python train.py --norm="rmsnorm" --norm_eps=1e-05 --parallel_block=false --extras=["capped logits"] --optimizer="soap_variant" --lr_head=0.0069 --final_lr_fraction=0.0 --doc_mask=true
Each number is 500 + 50 x the weight over its row's rms, rounded and kept within 0 to 999. Layers, rows and columns count from 0. Numbers have three digits each. The size before them is the row's rms in percent of the matrix's.

# layer 8 MLP down (transposed), 704x256, rms 0.15, rows 477-510, columns 128-191
087:494550451472606499494434568540554489463489574519556517391478448436526372539455490492540417543546608513524511537458500477511498533510520504475493454513684575462506506516585541504495527487475400
100:513497536481437543487424572519446518518472421527423457537564498431465514516505491528503523569573458639446492422557448647519484582406481470561508476527473545400532493583583517518507441448527484
099:546524518514519431524523493503517479432472517535461404511563617518471461524490488531385522479517516517490471452520566498439484436524521517489485493451594660444507503483499543504484520480551474
105:598482487473528472521480419549508461553509474531546527593469508488416524552468531510503592475453550372491563454462455531573552492552456479400448446509395495474521658514438482588523504472445565
099:503516517452436527578510604532498561494524483526534559497548464515528456535504545482569495541621501514478531495569578552489537577499595526580517471506760422482515541392478503505472531392552522
096:413437464549470487499406484507477473490543465523511548470492519520450519621463513444454452539578372467501518549542559361486484597509616470563546524606417484479511463496542486485537517466444431
106:470491499541571453433491480539501484498474563529534576480342460500473583434484419449485438481472491569480539506544513519492554488544518464471515342504524510457464477540608500554543489539594490
092:464500526550477532504449447365569583506527463552521529535493452464523557530447513465505452499519452459505499605440509606526509542514495511572563441523580501529504415400506442408560488462592533
109:562422481418556570450515494543533423603487535551604529486482502543578579512565550436495491497549522438468598479539516536392461462617429467505521539391376517480465534563540482545488501527460553
105:432510403507462522513463505577396484415398515494439396511591470435371441500476521545571497480432478464491472437468393488516423481450446495356434515444471438522446536504586471478498464454523527
102:532561519496449481554394411636445464531516477479513443525506536406589520466472547497417521442572415564480541501470418420529522502484442507544537430502527461502472542447517435531546519481499414
097:461441602456505577615447387399383500423476576506488516540572600462555432529433481556405483432573540534549484509502471431570455473397521561488520457437588464534516448573492391479390443536508450
101:550388513499483497507453622462454507474511516494392461501496503450462592453501469494531441555532576542504502540477527539420586450463515477543480525500429500545491449531463542526565495511492622
105:513514488536504535513548503437537416531577497477486470515511472511495434480438457526472506527532517436469572527555554510471528465535482478479577471539432543437469453433444448466487405512506469
094:483424504512511368554451532518517513472501491506428475584491530479506462553557561558508469455480471477577404435562518567466505507560530547517492489378368401553425493458520549499514466492488541
104:513558576490549539466441445511468488554514475524619458598542509591494527431547476554439517559529455486460491476514470473516429435427479492573423496522423509474388443523441431552522513545549510
108:442476628500614506456571581450524496540479574501460494459506569457416530514561476567557572604497435380491482553418535485511530515471426469533475459465499541596563461478462410488468604538496440
096:572638653436370496514413521537520492519542487482557506532485463463552437536506601457551442518447549443420516486443505448546388474436506509545578436463562540561496598488500496458528504392445497
108:523564444474596602474523466622573475477521490523491534559504518400483437643486482493429507478581553595541502510551534415556556520490486559456479543493566487540476485538474450497584565472513485
103:511417575495492546485601580595540445465483521521446510536422465466387452403522451521573371523475485517507509431457412424474547408477471402507529525595479507457520532510513528560580457432499545
090:460483439557351455505608437455550500506540554438624539433473525536498565518480485499437471486516560431545468462504435446534534480487384474567428601518437487439482418490476532557541407521521489
099:584541488468456434488477477468547440444533508390389451513503549379540512519534554484457498394518463579415521538353389520473479530579576499454566564521588530526511489560493389528423515541506595
122:472524515504516457546489462583485552532569466472520468478481483530483580581520529430492524463465412582497463491448470578513440496491455431526499506424374494579459496562470558608576421573487495
104:439388553506462451505578470503490412507471511563462535585466394594509535532533536438464517501533582475569467519503495578542565604539487520539536436501526421496490446384444498503487423541476322
100:486550440521522502493489563443426498550525560538560500495514562471516561548451554478460539501509481506453520520453480501517482496469453518450598392410535399524526499490534489464472518522432499
098:528520538517558505635577487509475501487416547599436469476555510474505435461481585496404480509483466543565435578594478556465493543596509516558476598574316422500440492475538478497517549510514498
097:527512455438576433484550390523438553506403546471488454481509534535521501500509412489580541528455545439572507514527527524551514448465435553445546423482428529562489467494517546552527524437552556
097:420485424534433659494439495523527494468469495415467542504588599456502505475419518562501584437554531392470510595496531531523557436411550474373539484506598532577520422582529482526514484481559447
089:499451482529454481492542548505446483446541391483476537470619537471433508542574535498558527457481444464490477448437483478422515562502415490512500486420591627482557463434464556428436522565562460
098:492500518497478507479443509517502455469551569582606369460503419516548468517396701443450517475392531525489507466477498494478451566473524520505494410488558498542489538506555502552531566476532475
097:512415518479515544540537576512481564487531473413508613532491482572478497431465415481539537440481482541511468512553590472547579553529480503595494515519613504482411465481490526551622533577447538
102:525545514392404500577431489564548328608556497530482537449498552446462510440422409464574511360487418482508476525551473405529492519491465489540473552490480564433538442550503507471580486489499477
092:531509503466442440557420484534534624501508543512604420427433448555506408445544448482454541409483487507440524644422536568503429464492493435440473518572519606510502470636514466512509482545537523
101:524578492458505556598528438488493454551580550562510567533498593531484464550476432555506541411444500445423489498512462488563504500539481476545500556420420535626520480547456494541470486451588496
# layer 8 MLP gate, 704x256, rms 0.151, rows 478-510, columns 128-191
103:446456581672511480546408496469507476522466493455457557516481500553604508547558552553470425545389494517441562433542450538502516468583478464463502460590493414490573500524575481444511409615522491
090:485561547580493410462433538538628526519467550573447447517369495475457505509493545488376471543563473491478522487489502448504469442528522506429466581466472465450416437485449510537480466583481435
097:518447468536537492535530458471500531528487481451495559469619415450574594556576534465462416476593506462509491484525531479503513453479501559475534449497497530542521471502557520468512510579436574
095:504487444506496515539573505454417558486544432537535549510437527495501430544519421481543461539474521548451443470513426519383438488446454571573408445467477575491470466477457490425467448488481525
095:518475510449541467516472519472589528471477524465515423447483501461483502447448502499494569559513596498555415535455484532463516470537464531526593490500569450541488495448513494473485438579527562
096:504484455473418498508497472469401517431409442584501416552534497611512494475495450507491493454624502535532533457492471466421477521548487495413490485453412401608572535501433459585463518501471430
096:459432549491519483479644541561515552519525460388505530572571560529392501585521490475541468484566435536452464483481503546511339532568411527426492496480483553452516581494483441475479534431437463
108:473503499523425421526501475585526455520463472533427459543466497360532472444505521537497462486464486485456506474479541540544509599499497508511532550430386540511476498552534475469575516460446556
096:533504555518546510525501510540538506516505510460492580551445524570463489546473473465553573549510469485471576463535437558515427444568561570536420481513385494387519478533549390462498532564448535
103:402468463465529510549552510405496517465513518464484470464512423511428420548581536521555426336500521411427531400495465467530588462443406491442590555473494473515514505489551521455499472479530558
095:534476513487417467492478490409507490469402464499462530463419544512530647474540453621506490398546618508476491464544488468518525542452396493467480492488492537539515442481463471471512454527484563
101:489478491504498533561389474542510542515502469507511449507590507388410547476569507520442554567501548507573444408512465505436530445624463476515519488394519516472422373533509527502480506497528545
100:529507479531533494529474419472485551486438498464477548595449542524532489533584501563584528555541529565503411465475546557477557548578496512495443483497543479453525585524523474506508475485486489
094:404466539459504599570419475530541441518491423509536473452570367409514447502508433501497501482511482506459538498496590461504527459525465475579572517519520490525520623491508560517501555498479462
104:468484432564532552559482416519463469602539377466595518571435513457474539489513433449413482506501470473476429479447523489571476469444478491462504436486444542402453579486503487501518502559506427
101:546496467591507417506477537412401522380471490521450491480513468587488499463476487522548549443566537571519431449463436519535488402493456549478397552449459490505568513549555539509504542448561530
100:503546500550472367482475527507485547421508368535523537531484621522497438467493477421492504493517460424411357527544541536512438532489429537559520524557584560494431526520593498477544553491478431
101:591451392405547540573561542448520502506493484501478541545500467315502491574494438547456453470549529525436503537472506558496549580573486541472520540495415550497512522448490579544434468394475443
103:478520427524570620497538450556442524453548523509484468524523496576541448478551465484600456532555447533401547506478482574535568462541457423455511545487421422512474489542482529484468507511395608
095:496477578493505547609393428624425491384548480610519470563495480423501542519552437496489457541450476515547576585524474443459475425577481511494569352567563418428506551517587514409533451636446456
108:500433498529530613522455525493588515569451484490528487493420543537356516473536473560463539536475508536570429555453478502455569494417450576464474492517462429473415525493480549488428423481530479
108:399439458523538551577469454477518565473475450500459450481463474549512556553458425561544558547482356567541545516423522499509530463525470415563434501488611490538434534582442440459471417485547475
103:509511568560492557539481438432475505552576393554503501483477399536502512436513484482577515413528503516422483567436497513613399567472483474540520510524469443460450533425510534464545539602524510
097:536470542512539421563507521517446560544555400558522528549476439466482543504490454596466490530419481455486559466480503564508582466444528497559484517532357609488538517468403466450474555395519477
101:496454427456482441522472523432512437553464519432476525441463488521489521541522474501455488475487479513433426354418429537559440556472463544503473396565429576449547464480473527489530522533468497
100:568519553473376390539454477407496529478538376544464573523543502455519477390494495521440507518576552450512559526458469510519494457594456548489481482517489482462527468435529487556470533506517480
100:528538581514463473514637552595505531502476528443446456502429428479524441507457569508567459527548517458553460529467496478497558574536458563503491465475388552566428456448514477631561494540494542
094:531458514623517499497441557431392522532475497327463593466577498492458467427557466481529529544520468469412450473524563403417514491480539464481511444459564471437464519490510491524400549525499529
099:515586523555526421511470521522559529565509477530449605533451592608442504577558471498559457523479466488398581481467485461480491607515467540456473459483475548479445502471484499444466477504515506
100:439514483453426521430437432533527507503504495513540527529485546456393512545554539531486539577539549486458506489511471502477523482517485576447478500458449504462653611526468559420525516551531478
107:508467449503522453626492514495435491552550487485470430434506518447483537418431507501434531504508516505435490458551383506439492577594562584504543582396380450506474449534460522529480485511506523
086:503437498547395531516472514542514517538462485523512491437472495452469541560506502490525542576464481515453428462528549425503463489498446543386461367511508588526460453513438493458458532516442557
094:548495503493443436477471488470518508484437486531448465522560522476515449469504449478476546524469418454453503478529499583500417505446503387604407580477506578493521474542559377503485505493563530
# layer 8 MLP up, 704x256, rms 0.158, rows 478-510, columns 128-191
096:483522420498503521395478528471587540457382480504448559593521507505484460463462416499460585494491549605438525519508559521436521484468499473527468508482522566411595434596521503518501482563464486
096:517457532575455446504512503563548456461499485474449437505485532486486519504463459492462481495520526501484510487526513478525411405521490396494529440481548577388390534525561500509383480581474454
099:448511605508368579451486481434521360455519483514546580576476546561481475532486464530498561526523521523505505501521391498551495439494571549498491493494419495412571542428459560463490488499542488
096:511564581484472486463524498498488497542433472438553629463506521536450441565508503353558437449484595545520544489510459535570525446370510564370493426491381484497445575462393524487480450590614501
098:408487439478546518601522584433471493514534490460490493529480496537461564570437547530431477539546410520577491515576449542403532472586607500536505374495396455557497533491537497504538468486516419
105:510551459526487472462535457482480541424452601548503556591526512539519522456470482590559472448552470450540448535437546536446646527505402478513544453501554507417590424520563530485527515503443485
098:415426428419436496474512518520506429516495533485451609566483556506519433514437474480519535508468567574515600436555427492506502499541502539649499528509570499565421494633491535542516527646520437
105:574495516453417651490465459444579502587470484468451509506474425512504418505477538534414427486452564413473465470503506434426472450585477486523603449512480533522531513493529512548526503433464598
103:567478515458469455438567459529563552475476565501494443493567521448533516511427517551473504636505492514438313546474517501473482459448562643444436485452470410502492532480617525506484464532479561
102:565508561524544415516433505502482522508514527482449500373455573526403442423483487491449455522488502481498561449478500600518607485404461527574637427473429556509454532517452485543538512484463429
097:553521474462573462492385585533553501529530524548589547441494491428556533392493556486528406487475594451498513493423450461513452467492551564410538481532502449461503497505467460514512528515487473
100:522508600476562595546462564569505522495552576471413512458455511536322480463535481543379446481506456446506533492492563515561456404434486551519524547450494473523544516383487490573518512415506489
100:481466461462564421451477550457575569497443487458438576473415479536485519489415417525525507449422507495502474462479520542550502570460512491589486397453504558466533446539521467457440534452463479
099:430501466444456514498579513502502520558451423553509436480449400457525528495460476455474480490554481466482501523526443360531546472425398435481394533567561509489467530480519464537541461508500543
104:564534496549542416509478587567509450459595488482450475563496509535565531508439543545482502474550518487585414455490429496498577482467441492632545571483523575524462465491543499488440507554458476
105:512472506479487618424622536465492415553497561565495499544557381543447574547504460529550447503516454493599525498515613517434478510514537457579490501498501512557421500476491531481514487451541477
104:473563482467450430498399508514599552444523491514520498493559438507510470401495567561500562535534553376461498491519577593486599468378461449516630498567493591444469501505511503518416432465497337
103:495519494490521542468514528517510543542463524531453556462520448510435457465513534505540505551514521569632541408508527541522451474500469604479474604420534456544518466547621426480567456558649523
108:522493491564433454537509492385543484552515535443489490421511500410538486432527459518459514461482495608518477535470496503486463464480458462457551476491346515508475499512480500575520489579527444
095:479485557515571481574523567552567533473456530375510475430580419558514563476503522467505485481471515483498488474531529607526440497426503600465579629550489452537532499512434478433467593436559463
099:507511439530500534555564576542663471429470486429457542419529531522504476521434484529497461495512603456561502586450561539539522491547522527450450523534539522553427462511514509432439525536526533
112:468474559497526568490463454492476531468493555645473495432425491466534609589449408546535570421491463484577500570541491555427521518467461494504601542517531509534546473492497508553588513495473563
104:513517455538486507560433469451484532518340601496464493527490491529468529518503490482448530500500538470467421519524521527461502580522545567500427459476504494506615456515476541501523512473482510
096:488497448594467576416523508463557473496456595535580536565468496444563558583468535496431397531511490481402427470403508473495465394493450545408567540471538459541438481520501585582540527533426429
100:539536463474455536451484568530448403565428597448654557560547481473497450528534478528536518447440465553555582458599508490526504475512479502418508610458523412559575458457546420437485533484549475
094:587501441544475438476478477408509540494448598548512457489436394548426563497599551494506501459419497551537517434513434474488471482494492533515513437512489496440454504550532469501545584554423519
098:605516508555457466515462543473549505467411509498577485628451515544530463436498495482479531464544490465490519557517580400510499565459492565457459501543582507542436415471518582421504489542497472
091:546497533521557605535459372536500506487454552350516518447544496510451574487446465487555550534505447474462521482616516399522529517442429465469473596501622339526387508512529474476583547570485455
099:572465537576490546585456531522482494545487553445511548516446540499411563556436515516506551531549501479484438491586490669466512514539560553618454476479598515544539409528502470450538416404459503
092:491488476501510467530506472502465548433514517492466477468431453485441513482448458568508478531592578556461443545557520476429529455482454548451539495435494497411495502486446404494508433578511495
102:542533466448539511505436576597441533463511572490462553457618432566504498498601481508461431513574523572550460581532474490588484478474541495446526511458559386508546465391499489490517483526491534
094:528528440599537526454482507559469372466483417566442500599501547556515428517472553402602493512575559486588515514601419533547538530501469540501469527536474338584542502501483522562494480521454530
098:432476580449396570496509498556410450508578531537426530502530561526513469479403513616455427427491508526495450530482397517588461389490528491484596485481477513645485499597532588443373412556481536